{
  "num_hidden_layers": 20,
  "hidden_size": 256,
  "num_attention_heads": 4,
  "num_key_value_heads": 4,
  "head_dim": 64,
  "intermediate_size": 1024,
  "vocab_size": 656,
  "hidden_act": "squared_relu",
  "norm": "rmsnorm",
  "norm_place": "pre",
  "norm_eps": 1e-05,
  "positions": "rope",
  "rope_theta": 4460.0,
  "rope_fraction": 0.5,
  "qk_norm": true,
  "attn_scale": 0.172,
  "bias": "none",
  "tie_word_embeddings": "early",
  "parallel_block": false,
  "extras": ["some layers without attention", "local attention windows", "paired heads", "value embeddings", "hashed n-gram embeddings", "a smear gate", "an embedding shortcut", "capped logits"],
  "init": "trunc",
  "init_std_qkv": 0.0257,
  "init_std_o": 0.0,
  "init_std_up": 0.0257,
  "init_std_down": 0.0,
  "optimizer": "muon_variant",
  "learning_rate": 0.00292,
  "lr_mult_down": 2.0,
  "beta1": 0.95,
  "lr_head": 0.016,
  "warmup_steps": 85,
  "schedule": "wsd",
  "decay_fraction": 0.932,
  "decay_shape": "cos",
  "final_lr_fraction": 0.0,
  "batch_tokens": 32768,
  "max_seq_len": 256,
  "doc_mask": true,
  "train_tokens": 270600000,
  "max_steps": 8259,
  "dataset": "wikipedia_en"
}
Each number is 500 + 40 x the weight over its row's rms, rounded and kept within 0 to 999. Layers, rows and columns count from 0. Numbers have three digits each. The size before them is the row's rms in percent of the matrix's.

# down: layer 14 MLP down (transposed), 1024x256, rms 0.401, rows 423-475, columns 0-127
# up: layer 14 MLP up, 1024x256, rms 0.209, rows 424-475, columns 0-127
down423 102:512426553508480512531532538516490550518503540440541601500531480504501533542546493498471517552427512511517538460490538550514505501489535428540460459581533503439531523407540479467515523499505540492525470468493505495446570539503512490543439474485494478502500555498462574499489482589474517478495495469550509575520452479470489527512466480517522432555516522492507495495597442549529482538516
up424 101:448469469480506426472519540600519503543517410475523503561530485589511476442562524509468484474536548507475538448532421494459525546425522511525486458455510466496525519549492479515529497490525441497502518497526505474519475586466554433546524530415454554518565455559468482507439530449552505498430493483443464474491496545529445528511489482558522538463482520516469437516447468515558490464529
down424 105:525390505503525514458542467423419515482421447475543450473482452495461464501502488512501481498544457452466469487493495421480426583529512405469507513375501553519473510497520541549519490504537537510566455494420512450489522466522457474508545467498493602491471447535479523472498461452467521553456461499539520482473535510512453450560517522481486484506507522555541530446419582532470447581460
up425 095:505511539529509478522530545532529417487513530515430483508517453569510511509485419464531480405497505494446507524485525470497567499518461500557500485450489458511549581512549545545502498533456519545493491466527429492545473486469506505514483467435486490469496474442544547546521508569499488493505499486493507530455467574499473435480561543526481509466440482519599546475538558519505526417516
down425 099:465437542442423495520510474533492513510560561533532525551526527493491442489497493445531460493506402532426479495548473477525536519555440428458483394503539500538533517503446437506473472484496502549445452530522486480519518460477467504493441463536473429486477564482488543516530464565533519448505459476591567543480476516550456503543496553545430516435423476499436481467426434502448443526430
up426 102:548504522565494488468520570474529530490526557503557522541464480477506531515485476493488485451550493639446444526449500470532605435483519473527504427490496572510469456461484525523524528473512453477480473515482502567458529465489509478482567519502519465458437486512451577539475455485507467460479532547489553474531415434456480557543548452509522492511524485500537418444525509468476475504468
down426 105:528461582519488508503509551476481472489521544502533474586497486430407541482554489519479436503438538442498541462503545509485495458483506558457544544547536544498513546416484513531488555470432438500467465582527498454488542492500474469477520464485473537503477483452449572563431493506467470449427557558478553433486591607522498493509564493499573507525528444559486477504501519504467533484451
up427 106:552442511536536483461519509514486470578483494495545538510478492401532502496511566509527569453566478508491498550455491537555500528445527515504545507469525452553409520462464536441435521476547484496505443556415496519468552512499438477488501433564552418530600445522507504535500455476460544492532475484464499557486541575440499447438570454487572467473519482485483466502555538500505527527535
down427 102:468417509466572508514481515511431542533498462528443491500461472478538536489521568569537500558477494497581448518537473493494506526450582491537417547583570500510512547499500450473467540581529444430473484519547478529483487443559474526461521448429483485469510456516524567531476476500463482486512566557564528572493547534443418451416542526563492539490546579516506524518526488527494599472525
up428 095:497513548535500455542479485507516550457559473469543470471541445460458489495506459495455469458591590486493508565423531513438494525568454476466590508499519457491431533443523516492464513454487512541503431467515428462471493514528565495528420586543478473461516510517460545518559570485457597476498489549507486470516512484482538502487538533557455520556424447438506498534535469461462500477484
down428 087:593551491486530532561512486529497545500435495491448512502475448479497474435563496519515515503522451472533541474522556481495434528554543546496615436491397539471536544548494385530518529497496502497475425503483519568549491492520424506522533455492532441496551579473445428446496485443521536521455463459464533425462548466465516566519488491482503516485505570556497530486468530503545488516485
up429 101:472441515552434485533409399523501478521459490510561549553492537505548483466494483518463525566535495523432513545445473398503494438483433530516495518482564516435430535507477535506508525498545505535448570533519516522515493491524515505501492506501497465466476560516620469543461467483472438495391571508476465515463519482569443474551542524526579440520519472422499616531503472485572540540469
down429 102:525523506516553504509483439556536559418465407534461503523555541494597496446543548455468474505553526518507551497536455519517437447499572514514510508504595520534550601528552495493452476378486492535560524494534514558534467491508406509497471503495524504512480480551488478550458520516476512500500444526463488601510512461408587504431542520448484446566493510459518513489474432543515457495471
up430 108:523504565493504424510525480482492493438528457481479532526532434500487605520514541534502463538499485449491473513432509483469462485393487471529532571520548502500465494513560508451460546364538505465457471506463550560462511477539502527471535485549556543504497459514441488492545492509508513457522526462523492469401484473541436499495489502594482446537460413554505475520486501494497537529512
down430 102:579451499501504446513505556498512492530490443529492554498546590533488536480477531537468453543447512541501472510545498504495474583503525507501507517459626488529575505474496427462415608512473470542487489556453463536508473509544453538460476554564506508484537455465472446509517502524480444482488427475535567511533544505520606556518514528520432529585520472526526486497422494532489475480563
up431 097:486466483498471582470478510501547469517426531540462482446498603426473457538367511456501545450524472495473526454537416478491544546463539463514559527492431500483485518505495516512542456581547512550448423467556517500437500458563464484474506478476518552499535544514475487501473558479544485483574432510481459523581481511477385580572550516503487445563464478464533474499558510482473497507483
down431 098:454501524407558538433515483572532514486491437545423540494505520435468512438540534497534537467513552467483522413559492468514445425554521576459503558448500435472452472430421542446537503503516491481455528481514544478482494491471464541509509488542517527428451536552505521459530493467496476428531522509440505467508447581437512468494529489528477449513517436503504489471477567479478493511477
up432 103:485553499565525460525477532398516539561476499410415521482518515513515527550531501498502529463484479475487503599501466572489532489480506505490482495559461457570428530494537563510550468457464439521500493462513499423469532486466492507583493535557515520511453492538578514461452548491525509522456419582484475536550515511477499504526449492460499526501555529545467488494539527559505541523568
down432 105:472508471494486544584461552557461597548519453451423495474445513404456474458480469455484495470509498551512570537536439547529570505471495521515458459557492475525525526472506496508510473520462392507533540511585474489542556496509512512466580457524510476448501498490532457565470511502497530520449521478545482450512502560495524467466455507521579447540574529500528562564616543544541524573457
up433 113:500531484518559441431462492529548479406520512397464510464458501474469523507565533465466515535540480505517447464434496558560491478503543476471507416422515455481514482502505523508494487530491473508433490484441498516495383437578475469581478477506445480505439521500526540518490532531541480468455516501494460525480470455541522533533476543491576492572495563529524513499521452545510493623484
down433 118:513460496526483479419483455489454516496482513510582541519425524505517500556558504530487478501490490559453479521535536524503572448478477496430521505556486541472426486508412527476501468560542502483556501525506514591544520552492507517553478516530446457511527461443504508480462467581504466520492432514456515492541428512490384509433510510438518476522467511480518517480534526497519520466568
up434 103:527584448450464394469540484383456403442461528517549496552506521495540474448455476541489453460508496506516469522446484475504557517448551511475568524472553540523511551494508545516529620540485494497497456499483495518519516522532430569546490494517474487498530518516505536547493531489470480393590512518554507540572540498491502587610528497518473467521519524477531567484548555414519491493510
down434 101:477475524481481528518464433470554487433390460514451495546516494448480526447433505536536533423445478546492520518475464486594486453471498421517494549441477503525552599418532587524474525470512518500456480474493497494503466547547501571494472571565486478466481553476503510509556461537504484488512558479444490559481467504452490464503560515528484512535490531462486488477542542496448429423459
up435 101:437417453460532464503543516470560419498531536485526493547555509523483545484499477484466456527516550509579474533479452529413537456547471489568582456505495517499543481498473504523471480457472543496540474467506551516494458547448536480547471551465505465510501503530501459464514483486492482530474474497547433486436453489543443543528449474512448512489486442526458500481467549507463467582482
down435 100:466358494515509495481438536500551432518519478538614515473457506490510528516426530484527504561469528524569463530508519504456509514579547473507465523540521556450484553435531510489508488479546549485529565484467516534506479618512500558435464476564504558513488526463538479547541485545487455552490510540501515502532503505537503526485486584464561438487521418530432531455521537542493511484440
up436 090:457533461534438509498431550539528489559487443454543522517528570487525561511539459541521512516541493481461505503473484467487519430434526482501422539547549524485517463438464539525474561490481459522411546473523502453575518504505441535491495574497492457551484551486540538421489477522514528495506549559532506457519515504484506542522502556456429484589567531468465433469535494489492504553534
down436 093:469570456584467483511523501483525500518517469442555464528460400534488546457506522401516527563523432466492526472477593551482468510522475541504475533484510450488492500462500508579517500510453481501503458440496453494524528433475433521552494513497470482516588527536467485486603504546440506496634468507505475535494550506434530510482533463482400563512507480499544542554473489503517579421544
up437 098:603472520488456435454500476488538555501500565505490446546475483451503506536512531523571433486468435536491555509546538488511467460532531519542474495484515450506507560623545567460518509527465564507435512493504482493548526490575524551572517536568478518461446459506507480525548455498525442460517546455492455495518474478555525459453535518534454503464415495500464496467618474487552525476491
down437 095:478517450583500493494497515511476474567553493516417468460591514490540477536537494474486514512531534445556484540487489518480512456568530459537416496490556540496512481511536562449485507548480488489483503544516452457526519534516565462506510530520501525475458444440569480496558570473522488525556482496537457486469524431559499416521486532527508545461536426523499466527464451556519470441486
up438 108:592480473503456408532484497492490505550474536557447462515501458485506505538478453453543539429512504479510555519431463519488476537515523505533517539537538467492490467506533509534473450439440536508511518483522505526537549555471510534524409504546508485538475514508559507490477411484457562536465462506563519462492464534569456504485497464435407498466506453538485467488458522500464437497517
down438 104:552530493523477531502488529428507490504407491520493523498502484485504475531496542467520508452494499530441562495507457521502473582547507571482473618556549496533566566517552484539502555420442516486518505556525542546444556535512477396558531493530519467473516552513461451505510401503596495411532527495531489528502453484533534472526516525485448517494585495496489559470481499573503495492492
up439 098:479525578540495492532552478454512522517503499525548391488380475443558590430493475503463506505511526559503487486561503541499592523495542504500516452484496512503542482470521497503527508510496546492518545456483527611575525524547518583470536405540482552551489521490487525503520528468521481514472489539527462457514568547479494484447480609492515497431507565467448476394507553584458498536501
down439 094:442561486551570517498533499512514518549499501465407520511534508535487537450492542475510462478470517475513439430498507487497506440590504543504483533513486415439573486454480454520525562507537474531432448532448527500538505482488525459448483544437511472493524550486440470554509507449463551488441499577538514411517496460472455597452523452545592503534492523522504449426483490537504508564504
up440 087:545449470500578542566535510423453498484527460499510496489524536550496464545498480472522500552454514483519540504518460513530489563485586528488491514477555514536428512508535539491467522417449504530475504494475515477566513496523566516400538491446554522531481502437510487480441418490516521537463526467540470535487450449530501500492533537553581399516431438472491514544473514435483559542503
down440 086:497450430471497516481518462530500488487496490569476447518471480472458483449502509517492482431524499487476521573597479455479498483485495488489604506482469521495591529393478465509549435514477484444463475541480557497458479457479499534491481485463499539500534446519475501508503501626444484504575449448517501556562579526518461537462522474592491497465447461562557456429447538472523453470464
up441 087:460492524562539449500496399530480466374523524489528504456523515535468438472560444499444441459512524551514479519446466485460494429484493506518603449458532517583486534564545496547462480521491494486467519515426402464546510508566529493480500510499490472505473513540451531540435443498560524424479471494492546529481429507488525495484616472402558483501554470486512528503479502443514443497501
down441 085:520460537430532468460407492525539569442473526521500464484499526517489564464514549425531472533534501522492505485569492480455472460601548530484633477520539551496551517554513443494434529558531539496490465512522452475575548477505471434512594553530576494572484508462554539524524515524539569526439533554514530494427497484502476577487439559481568435558524489565500507556466501449563431505496
up442 096:460521526565485501469502507521518483466469546551522441481468438514549487514472477514482475533489516479477533491448471472564522433494466447543532542484465498528508570495542427571477510534463482495499480464538461512489500500548486562518507453552494528474567560542562530525564533507503555472466561563507563421537436508445478534532478476516480471487544479407520462513485461409448473489505
down442 088:466472525542468530504455531560512480503481548529436507472486474533509516494492572540418501569454533531532413467527538513454456524540560517452481547545501547532451507515518492498527517566515452539479493447569492518486486505524502564509491478491451451527544531488539508539482527495486454507464514551451499507609483486528538456530479596464454493509556531480517445495526500437492458521544
up443 106:576494474437484516577511460543511497488565514511514526464490561493512482481464459559543575521548498491482507519496566507547511487564524480531423500452521476478414540497547495493496556458519462539545486494529535481515427503525506575452441453499568537368547533519530576462449518548416481482442479462447446520569452470546422523465506491504522562589555507486515445547571510500430597497535
down443 108:536478454449495539515600479456569496438430484436459449504434509600501522487474422455560437499522516574525547521484533521537458498500506563460471534474429493524496555532511445472522551489483477432482544517459519461511480537482569576495490570493580497525514544518482486506568495499484569475556505490482543434487507486531508493550517552473489470545520496429496459420551508485490398510465
up444 099:506557444481416511529461476489563519482505593458494479476504491496619485552458619530483539532604480441434510516543486529533487487524464499471545495573518422518457492445531412525521533499532463476473519524473549455510476477461539478439565541443528503452487544534504496517471472380513530576526545472399483526537461522535490568482542486517508470529453496520523416500518463571523518538571
down444 101:487490537466430483572516567494496494447512503517498537547460538521442535530421531520505490512464512501518535556455495505432431532504479570459454518499484514500374500490442537539493488579490448488438514522542541592481466445566528455469441555465461528455468517538487421448549480424502528559472486505475515528439560543447462548504482516455529549490500496560442465501484435518466508472530
up445 095:527528511436492532510485476568542549567426466474530475471480467517492496531417500561396551570495441453483439521517553538494513546461406521498521543564526482553423526438533472499561537431509509461576522511497434556481515546545517538490472551452484460495519511488470472463550500527502446492567441487410482433490518524531493499485426503500525539523512508490494501533500502582491558440516
down445 097:553494556501471560436426424549530461461480491510534419497558400527501550497461486431496497477465482433547451521429596574518448512437475534502550508455523505478556513538568408495499483433474515519517454535445480535569534549509442501474476459518514498457510510516538479491456506526488441501515540536467466482510504500521457531507479480455478541537493430538456466455421569585438498521529
up446 103:497500564569506523487524524514516527434502426503536509478519501570587493495521459503518475474443585519461506418512459441477473530540530506485472482461529533562493560420536479520522461513469519453398448467493501434469516497491447473598434550509481510545586524486459542480452477491517544544448514471537505509515465499441472590563575446504516513454430470432490559472481546493548506491503
down446 100:506495507541470466425499430483509480459507424415474463400486525570506475461512490493471475499447527450534441481533545416509557447516506467488528529513543521508535546492539519535519451527548462510493478503537410549500451437500420491509506551516514446519542511481511549513481577479525460431535479539465500484508490552508561499535466486541582515483531493401513562518542495563530540549436
up447 099:516484481486491474401471434507549565449486528438579502485490496452524554502430516592555494465510559476477425474564491543554523493443556455529475503527578547556549559450479529445487432537514487492477524451486494571510453578497460441533476523485469520462484540418556445425540538503541512515427512534505425552532511420498425551591459511490431491553501478503554458543484517487517532521465
down447 099:454486519560536458466497472450423525471431475469447451516436486514497499536513510578465597531435558548513470514500417467477559489476438551545531537598547487545450468477405523473511505519496428485499479418537507439505491504519482492532549513527493495451509458497501499478543502515533518554458427530512489521494516485453472512442517473508445510516526468485504471519445550522439498498505
up448 103:492507548513452519498512501550561478457454527498460536506555532525493458544543464453473565479531544587466507501453498502590534494558542477521533486439503517623549488498498458579495501487479482517442510439518547495533446570511538515513558480548563535475466473531459579501429455482505542574473560426466441393601533495511497509441570539486507542551484510553502471472487494471511515508526
down448 108:465488446457507538458565486475478535542555464518512446507460514491504516444416514474480491475484561527531501500531543610531512546487498555506449581555548514518427506481507466494476439482548556486510475511476505480480464449514545515411544503465503494463488576565470485513513562524441528516445531481533520495459530420503489489462476417483526470540449468532547462533531482484506465421486
up449 096:508597551527580499446487551442503457538520469456555482480534528584475481467452510535527412438546560499503508450486481504582545491461452501540421531535522472479497495579508492439498454536502483549508529434479473505485443487406499482403520519415508478471475526484481410512529489523507477459488579535460449500483536560434445442432490560549491453484471484529483513561452473515536465433542
down449 095:461482532535511414502515447457447465496556473516464545504457506538533454512457567529414543514450418485439502447495430521579576437462503449484398483585480554496484500490500566542503460567427470524482551523438442472477495543484504496549495483488438541426487534525562502488497520576476479490472489474483481545484479483539523512533490532476465467530488481471533491563504548530469480447543
up450 103:527518536574490569532494485555495478450555491520446473503481500502574571502538590539511518469467505581524538483495533493562530474472517532521499467460499529528461506423454552534471521522474494454500432445504509473490510457503528555468534461501497533497524474554483523441499537503503510464405498533467498458518474485518518534469556427520558527471505563514577521473545499492418453456438
down450 103:476511497512506474552398477472583499505539451540496495496500523465591432458568520461484516501455504480512497516477495506556471487510598560455493441480481507560427531456510477433550552557552442493447504472531517567475506495519493494460494534487544488503517422544511519534523490456503528474553511510524454552538487498463571528507531560524538466570518441562538481478550521452553485474501
up451 099:477438526422580483531569480570430445512532499471509526473532450543512520535530540521495526419430514482402473535512469522541389513450523455462487528525485540462496568451553516553501562531471476497438448488515571495545553484493507508533497480519529478507541551456467401530482480474554534536475468445490455472542492490508489401526540502501539507427545544474514461532492449486497553516484
down451 098:494516459504552450553543546556521546526425574470489539498429494563500550497449519523516537566536465501502472508540523461483453449539571534433541501561459525411561513489566501532455501540516489537543485517465503471490580429537500523518484564559507563479478556455530474479523465566447529498495555517480541498537586495528462486412515537445505547571526477549464437517557480469526475509501
up452 096:553463532501517500488478498419547425542514537463521463493531470480505401532491550624529485516436560478485489490396486500497507504508483507498488476449426557510497523575477553544475481453500502557455495480413498467472535517410512537500452423454546526445539451439486469513519462470474577487432519524484523505496520448512476496495542459444416464526468455513463506481523492511506492525440
down452 098:438471533502513501547582466445527551513507468496543494546465520587515528563470490528529515481500449436462518478441458535524482542522418496482504494592475537542572498511539571541499519573537553462469513543541430551468490522529510510607537433501446545535503466521474485430610530506468510486532478516438562494463477435558469474537518491470427474540512475527525402479471484539478488453477
up453 104:486463476543528584488546479508547483555497506447492478494527478473559506576520509493531433433531565483497544529541491484436501438530523478541511471522511473543472518525552498613526492527529547480541494457530465489536430501545447477550492511517516443485506424519509468479486454447482557433515496535398573497550575526499515454500465471457553534514458479447560529539534450525482496552524
down453 099:540422489529511556482553537492505442469570522461522428501504415447464569518482506567471529524482509502569421554490530468521440476605580466440440453460537519537486468449513485556513550441479519488481469527511496500538455537567525569500489508544499515493516527569528453435526573406522441432538469532547494483477452500541468456499532506482487571460525524509477489485480464560486465501538
up454 097:531563501449471435521450469456522458523482496508501543476451488507418527542506518515467490530497464456413392500488472561475479501477570486417485514578498512417487509463497497479492490595569526576535505442464508597509521470467523523494551510531492462486516546544459439551525472460504539499548485493583482519548487550492477494452479441431523460558512486524528638467493545507525525496535
down454 100:499520474551503548493428469459420411504522476461534554479426494542467531526509459614525499538468485478498472554466481473508508432519544475477462450461471465525509498445461552527514508535496503526515422449380450489595564447564536531396525560558541495546514490505521564517498553477548491471525488496559552548452486498465509481431466440476516533518471538488529517460482539517535475561477
up455 088:498474521512488467427489483472534475455489528532453541526469502492504526463406516520496425558569501571499563456463452494546509440457494521473508378476507592517529516539521543558402564471497529512498502574514457493602462514542463555555550464415562447492423536480517542548519456519533486468521536503471479535495513516492503462481514491490480501493432460484609445517481532462478473475534
down455 085:488457434504529525537513481453552513556466505466554428529475535537474519490500488539467481520491486502433528489524470492519534542543427498498643492573568573492541467467478493472489409545490543531438431499503496513540498504525489533424542505454472509548459498573533503550502534529459494501448477560481447489490541465500557487445526593459489561439538461551432534501429493533515478559509
up456 095:422518545501497550482512577489543413528502490451524512536511545558484540453483509527508436489506430476494487404513513431513544547527516479598499543496543517486448524440561528501556490467470546507526506505552539475569457555515504488475513514502389561476445471601505579535575511574493519452434423488512536479485452522508463486509507560470502415490448422509457493483533609508521514533514
down456 101:558508464413469538394435498527437522476477527522527493455483529485533486474504479508563535586499530460427481487480552484455507497470464502511525475514451507529497471503465551465479512559587408490497469502487587483522510515460466490591545452545513571549521550432474550557534510557556492506451470457461551525510502501451491439527426523494500487502511559542415528437539497500449516530513
up457 096:512554527420553429513454545484528551478525527484501547463465492555510543527495522499521517478561417475578537521516560543598445468530552489502506497467516549516541481515462544604455495519469454539547527478468580501548535467480518462531515519484481487428450545522534452473484491516488387470441470582504480552520447573369465485581499504501516498522547494459509406448488537586486471550550
down457 095:500510464531483526495505573561540467548505545469494453537506483531482428463508542514435473553519435431479516567536521514562445489505476526407471461522472522518496461518481524541467560484517523502571493456538533511577471511479526519500586497494519470443545497602499417469507493524550477573507522543541529513462468561470577426524446558544402561448541509494469493482512496521478442537552
up458 109:461399516533496441480521540511471536488473535530478553461482476470502490464569500584513560531475478502506516546520505512579523538504544511522478532482502481536508476433442523448465507488516571399522421564479533524543587474485490487539520484502542503535500485464499508419512464520463577507503467547460420493520493503518555498442511552602508587472541515538475490481451554484417531473544
down458 106:457465554511478463556543506528501531449513495488482565553450523472464508503545467482546500516472501475507501523518485443481549476536541542477472412525496597514509494534412483489468471488576450504432494491476485506515563477513527521469504503458597454481487488447497529461557507513537525480500478550469477495500478554502561533491546489490464524532499428483427431520473445548530484510512
up459 101:427454488491462471462470516495562567515459527462474528469548533534460572530465474553516481500492590471401522466493558487588506505519511474566434557498494486471555517488553515556497491475426466510467480498475522417519476508453508508441482546421466501479534507540536495424438589566518489456508463514487573520569526511515531517508575517540498453469543489447499543482492486607478512510557
down459 103:477446471486418502515368497506511509457496467477526503504456503537492483497501479560463491458540494403479489470526518557575560471439481488642498511579428534580453501514507588483379488462434550481475572522487482503533486495505489522508422511506511432546487543510515564505471502505445541509490509512424441486513554479506505527587450429508531459503476516484509468509503517439450432472469
up460 102:517492477531506498550479447511522449512533471496541522485511460424524437464436504595414449576509590486497479540490511482482460529547544477498494445449499500547503484512518512541522560547573493475461546528523494504527508483515523505447444576448449515530553486491489454589478467427455544550541509519504526581518499562455508538548534499529521471493503512483490503506517459579511499457578
down460 099:446414491542539499465589482555536492502547518513506444637499503451547511463531519478444465509420445430451559542484550493470481553491528536472475505574492537510543513441484472517481532592517490500523496506540492515460528471537464496511540560493539541399490536508495460568507545497476519509477480533499541516543521517456515553519496522476485475555510544516510489483521514568493509472536
up461 099:563461470487517490547471428499536521422429555550495548546566486520485461487520490483454506529524501524481480576391470518501475504521480501484559607471479531514416514543423517453420428405576534527535552509581549518505526541540488473571449445477471500489496490521455446504528521496500521484518500502578509503504488444548453482554566507487517411447482505562502476432496441513415466439517
down461 099:491452473481512514445429466546572520486541468547516453506488432469535535538527449505558476436498449536488507510514471513515438494532570522559532482548458571530550523480530478513462539538523481465569465516627518556534480634540493574529467427465461504479550494568430440518544503436450506537431475488485515563503495380509522447508425468493570477499550517503485495542454494505527467504530
up462 102:500584500512525506550510512474495442533450528477530484485606481444531460469496552468494486558477579440557513490527527464550544430474536536471411449516478551440564505447418469468465531486564510518508439515578499562418469529528587488594509565595520528575550555474500499516543429432570516419499471538477479521492490531587525495486497510605523542516538481582446463466549476552449505511532
down462 104:504535493452464579528521536492560522565457463474501496535476548493495511421434522439539486594508436474541534502497519512493431530513478554473424531475407477418585458593479518465505507472580534519520432520555488508431434434502540566521543528588488494535506458520559477478478500502555513481499444520532523478482479485441512533521439482570505518546509494539532552446410438516493548445467
up463 097:489581474394496545531504534479544452553573480438540443565531508494422481481477509503490530500512539575527453528551489438441516476467440553513515465549459486578546467478472521492459543457538493481467569496568485499454528507556480500513446525495498542523507527466516537472475456568472515531486494498423537456499498423464496518480439503547526462420414515454522436434496496496458461491481
down463 097:506435452466481463553550447479463536473444516547538507517450478475501450483466496476517481498436446506561496538466516478505523458567561487518499500457455468483570509382477503502473498459492507475501490488559509527524520556549472524530481536467474588542483438475467460550461512464459474584551460553489560440485453569432504522470531463502445496507496454481516525553539502548544510476410
up464 102:497479519503480543480505531499535591476591487531463545488551474499530525478493526489505503525503531482549584569470602541427560510472498499462471543492500474513513519493564524533537498471469492478520471492518598475521602548441438521494531579514465429486487483508501551500545493513532515415439498529533490470446520507493528497428483464496461444487488538457485469502471438526535467445543
down464 105:462472521464489546446492481479482482452539464534470502409517537468506551517487513580436522478532514486554489497436567554558484470446473522479480515556575432499531471537470557567553521471472469439525481510521544482471505502514392540432523613557530501536493478500464491408570530515532516487478508428532504439433435521515531487439459433538537478516494469492432492540526483463566492533537
up465 106:485538534519466455508545556582418536510495441481492508486463497470469481491505529488508525537490530501463493442543517490559460578445526515588562475515492533520423575495537460471502436493483575512463567535376554523501489635494507505444525473519493540513515506509516475499491440510520446504497503512535498550472444477472519610513495534485411526517467563476525570489486461510454554587468
down465 098:473492478513555534542470514484516477546498418477478523418535533532449558460509505472500553512552487540488484477531595505451463510524468576526560395525508536520561509499487476515573399586498518446532489534491510445513452483532528525436539507534489518455589454516520514517577414505555465470458516514492508500449446582451493427572494525571441538519496503521517515544508502551560532526483
up466 097:515474410528481474471451483503520450487417473509466502537564469451498500537478529506506493513460532476498464469431462467530473451505432525515483507459470549575453511440460512572565511507394504444523476500500503469551502516519517479511397514474420531564577488518431437498434482412430528479526545499475557571510545476487472533484570505448496513509564526501493507545520527473562475503558
down466 091:570468464510506502625465491460434476470423499543483557549481528507467598482545523515464504444452488528550480376522510480502481526488485516436474524539529499468493459461448433518501510476449527475478505506510404551575511482504505541521435498537456526453507498507461450483524494503506484505456516492515520421426531486460513497436517483501499468486495539482475528558494486399582445564534
up467 103:509460531533556429474507512523493499393502571516463533477494415436471473471497492515528535580506493557512525451478525508469475497487486575466466482499513509451455490522506468394413538523484495485540503515520400492540372523489454506465492542522488536458483499535490537487489555497529552435486391486493558520479476486492571539463504601600470538506483520468529396513546440460492470470449
down467 091:460492470519438511583484445462536555563451562470457463505518499506472514482434515500539473530473454512497527546463498477466516545515461498476585491503605567492552512475487502506495466509575528499478507514500446525517497445459437491454497556555509486487431513537501480519433525483573496467491501577533503564464528448484597525407471478434498500482534481431551452590431532458465506489474
up468 105:568491477506554454504504509429521435467542453475530462555488471516562625527443476504508472588529514461469477497445500484488472483417532540499532583528442568427486476474518506519479458490493484524470464492532590470525479533518484490546501494483482547454527461561520472418465487500450501527497444428529490536505593531572549499526482500473501506542503518493513578498540428459475555452506
down468 105:515453416546523455441465465436484505514507496558466550480480535513481543539506470585541518545489534500437461512542504561521481511500544557512488512453485514477524519592516475422468502448578485449498494514596456526513449465517509361540498477485439552484582554495495590472492513506537379528500494476453531447471543466484504466452505451509565453507513536544497556493538477478435422510436
up469 094:549503544456508497497534533444486542502489556452465494474530406522439527450417475540529496504484543424450471506582605523549510555496444405523534486471504472469566499516526408525534468470468533487486499528500517503514497482524527509510552512493505423448511476495430514501421492412495540505468503522482548476446598533440414482530493470477497516445435516560487493495554512538477563512487
down469 092:478461491518468462431549460522492576517418522630398494486545474520493580454450454519541504522515490512548527590500609563492457492490462483487600482484539542472492524514546434469553547521556522528529469529527510458438506477556476436477453503549544509462499437489446511458488515450532523470468573573559524492470512472471502542474481476481536573467472506540527509499435498494527529559551
up470 104:495486525509608491425562462465496502490505421525534514406540537444488545514452534503519509487543459437462508452539498455537509447390430463486530503569532506473476457408442537487473481507489481443467585518529479510542506547491532560497527494492530495515490445518491470526505487488503459433514542477449503511468474431496466498477520506508529484470470446483504448548473479529490618502500
down470 100:504456544476583535502508540456494500428489480536459461496477541424493523510528578472487522483486516476463515411514437510488455479467552509545469541485512481544460535487527465573626537491472524512507532492511478537502518483527462599485594520461500542505525471511465445490536462507467520460511576511473428522440484511458472440505545480541539443535507503492488504461501427525464520474508
up471 099:519523507488508499500491511477518529548519567461562499570563463521529507497491426509496517468515485516512514479588456488476558479525506532572496409520566437481468474473531497548444519487454537564523522507458501543534472543508584509538540453495472523504551399473562504536452468477451508423536456452499479517511498471404513526448496511519508530491570543500559524491420551495528516508388
down471 096:521549488497500454519585546524537608498541500537491521560510503446479429500464567498541537465473559460450470504428584496437519521508552528474535481564561589477510521487529503444433524459542473504520474492448514550461529422590527407556526471507502477532492536487477473513554489465445482494531519475573501535485549536465498544470456491464533519515467534552513545559425503474565551586484
up472 097:564494526404503496488532549561500515508550449493513509512508488521482472536540555500462458461548439575573485496497484476533493519422587481512423502500438509465513533528496517404480509502437439497547464402513557498561554510545410565538466527475505514511475531452491437511538494445504540433530420548531463500498493532533445427494502507484493506473455495486506500477491509507461513453477
down472 101:527522576449538513475523446494556460498540540499454496456451535538431463485473505543563484459479441572537474546515474461440453475447602509552423434550548550470542538609508498378432484574490499428519527466541499495501541516515430549516424525477442444517507444517423486548541543487443432446570458527529501473484449549531425434499523461486497542488484486540509558502520619474578499491514
up473 096:531534522490548473531437443468511514494508464556495547500508514467463474441519579501489559485516451497540536523503484468522542566499529447467483521447516531425446524523587524497580501406476520591535540490510479410468479468515501443530495459487623562466452474492456455519499394443479418503486478543512496486521486489468503493517473492534458530409447506517443494564495485522517472475505
down473 100:488481414470488517537463443440467492489530447550464510475498536470451452452522436493451512572496464508504509449457509497513560508570562517482559544497547426551572540558445446463568429509512545517556494497545470502582505533535495501466548547464450499479500519503448560478425494533483557500535522565464507526478447497452541493575453528462504486559595518539557511483546476465500495507548
up474 105:563440475498456545462534496445510507516515441562495476504549395551461424558516565483529542591462557463515491515498531490549450441502498570507470455470541582515440537509528530489529477452535523455540423483497483484456476470478505496490568493486451460554486494482480484467443482477465508456531562446505537512451453514548490532553483491459522484539546492489517481546487458554469471560562
down474 108:535530484512509640450474447512446511510437517481524464554491430505457512497500482489547543472498487564502491527531516533525478559539497550488477485525474519549495483532528416542550503490473436496531613526537473487492439431493467573539545510517406472460483456469523468509450479482532478562500496511482534485508535497515462483484471475509516471424529526487456495488568477537431530488487
up475 101:515487481453474456445535505504466420538518495471518537529453539499473411522475510451490445431487500575422475487481566540476486563505471450478513432544518566450428544456523499561453564465478473554532440449506463489481442498480466474463467535522414523453497521531495532489504492469500516470437528469501531500523433506496523441517590479503569497479553531458545530519452588498545542569429
down475 103:491552526481492451440466529568454443579438447439486462524503468451463495524520527533489457471537525484430452430504579522461442474509534429486481534545468475559461520490529471514487518496514536475542525455467481500524531542587394500463549489478512527453511548487433568522433491498440468450487487565533500498545470439434482455462478457484519449511503486537489520480473513481460506494529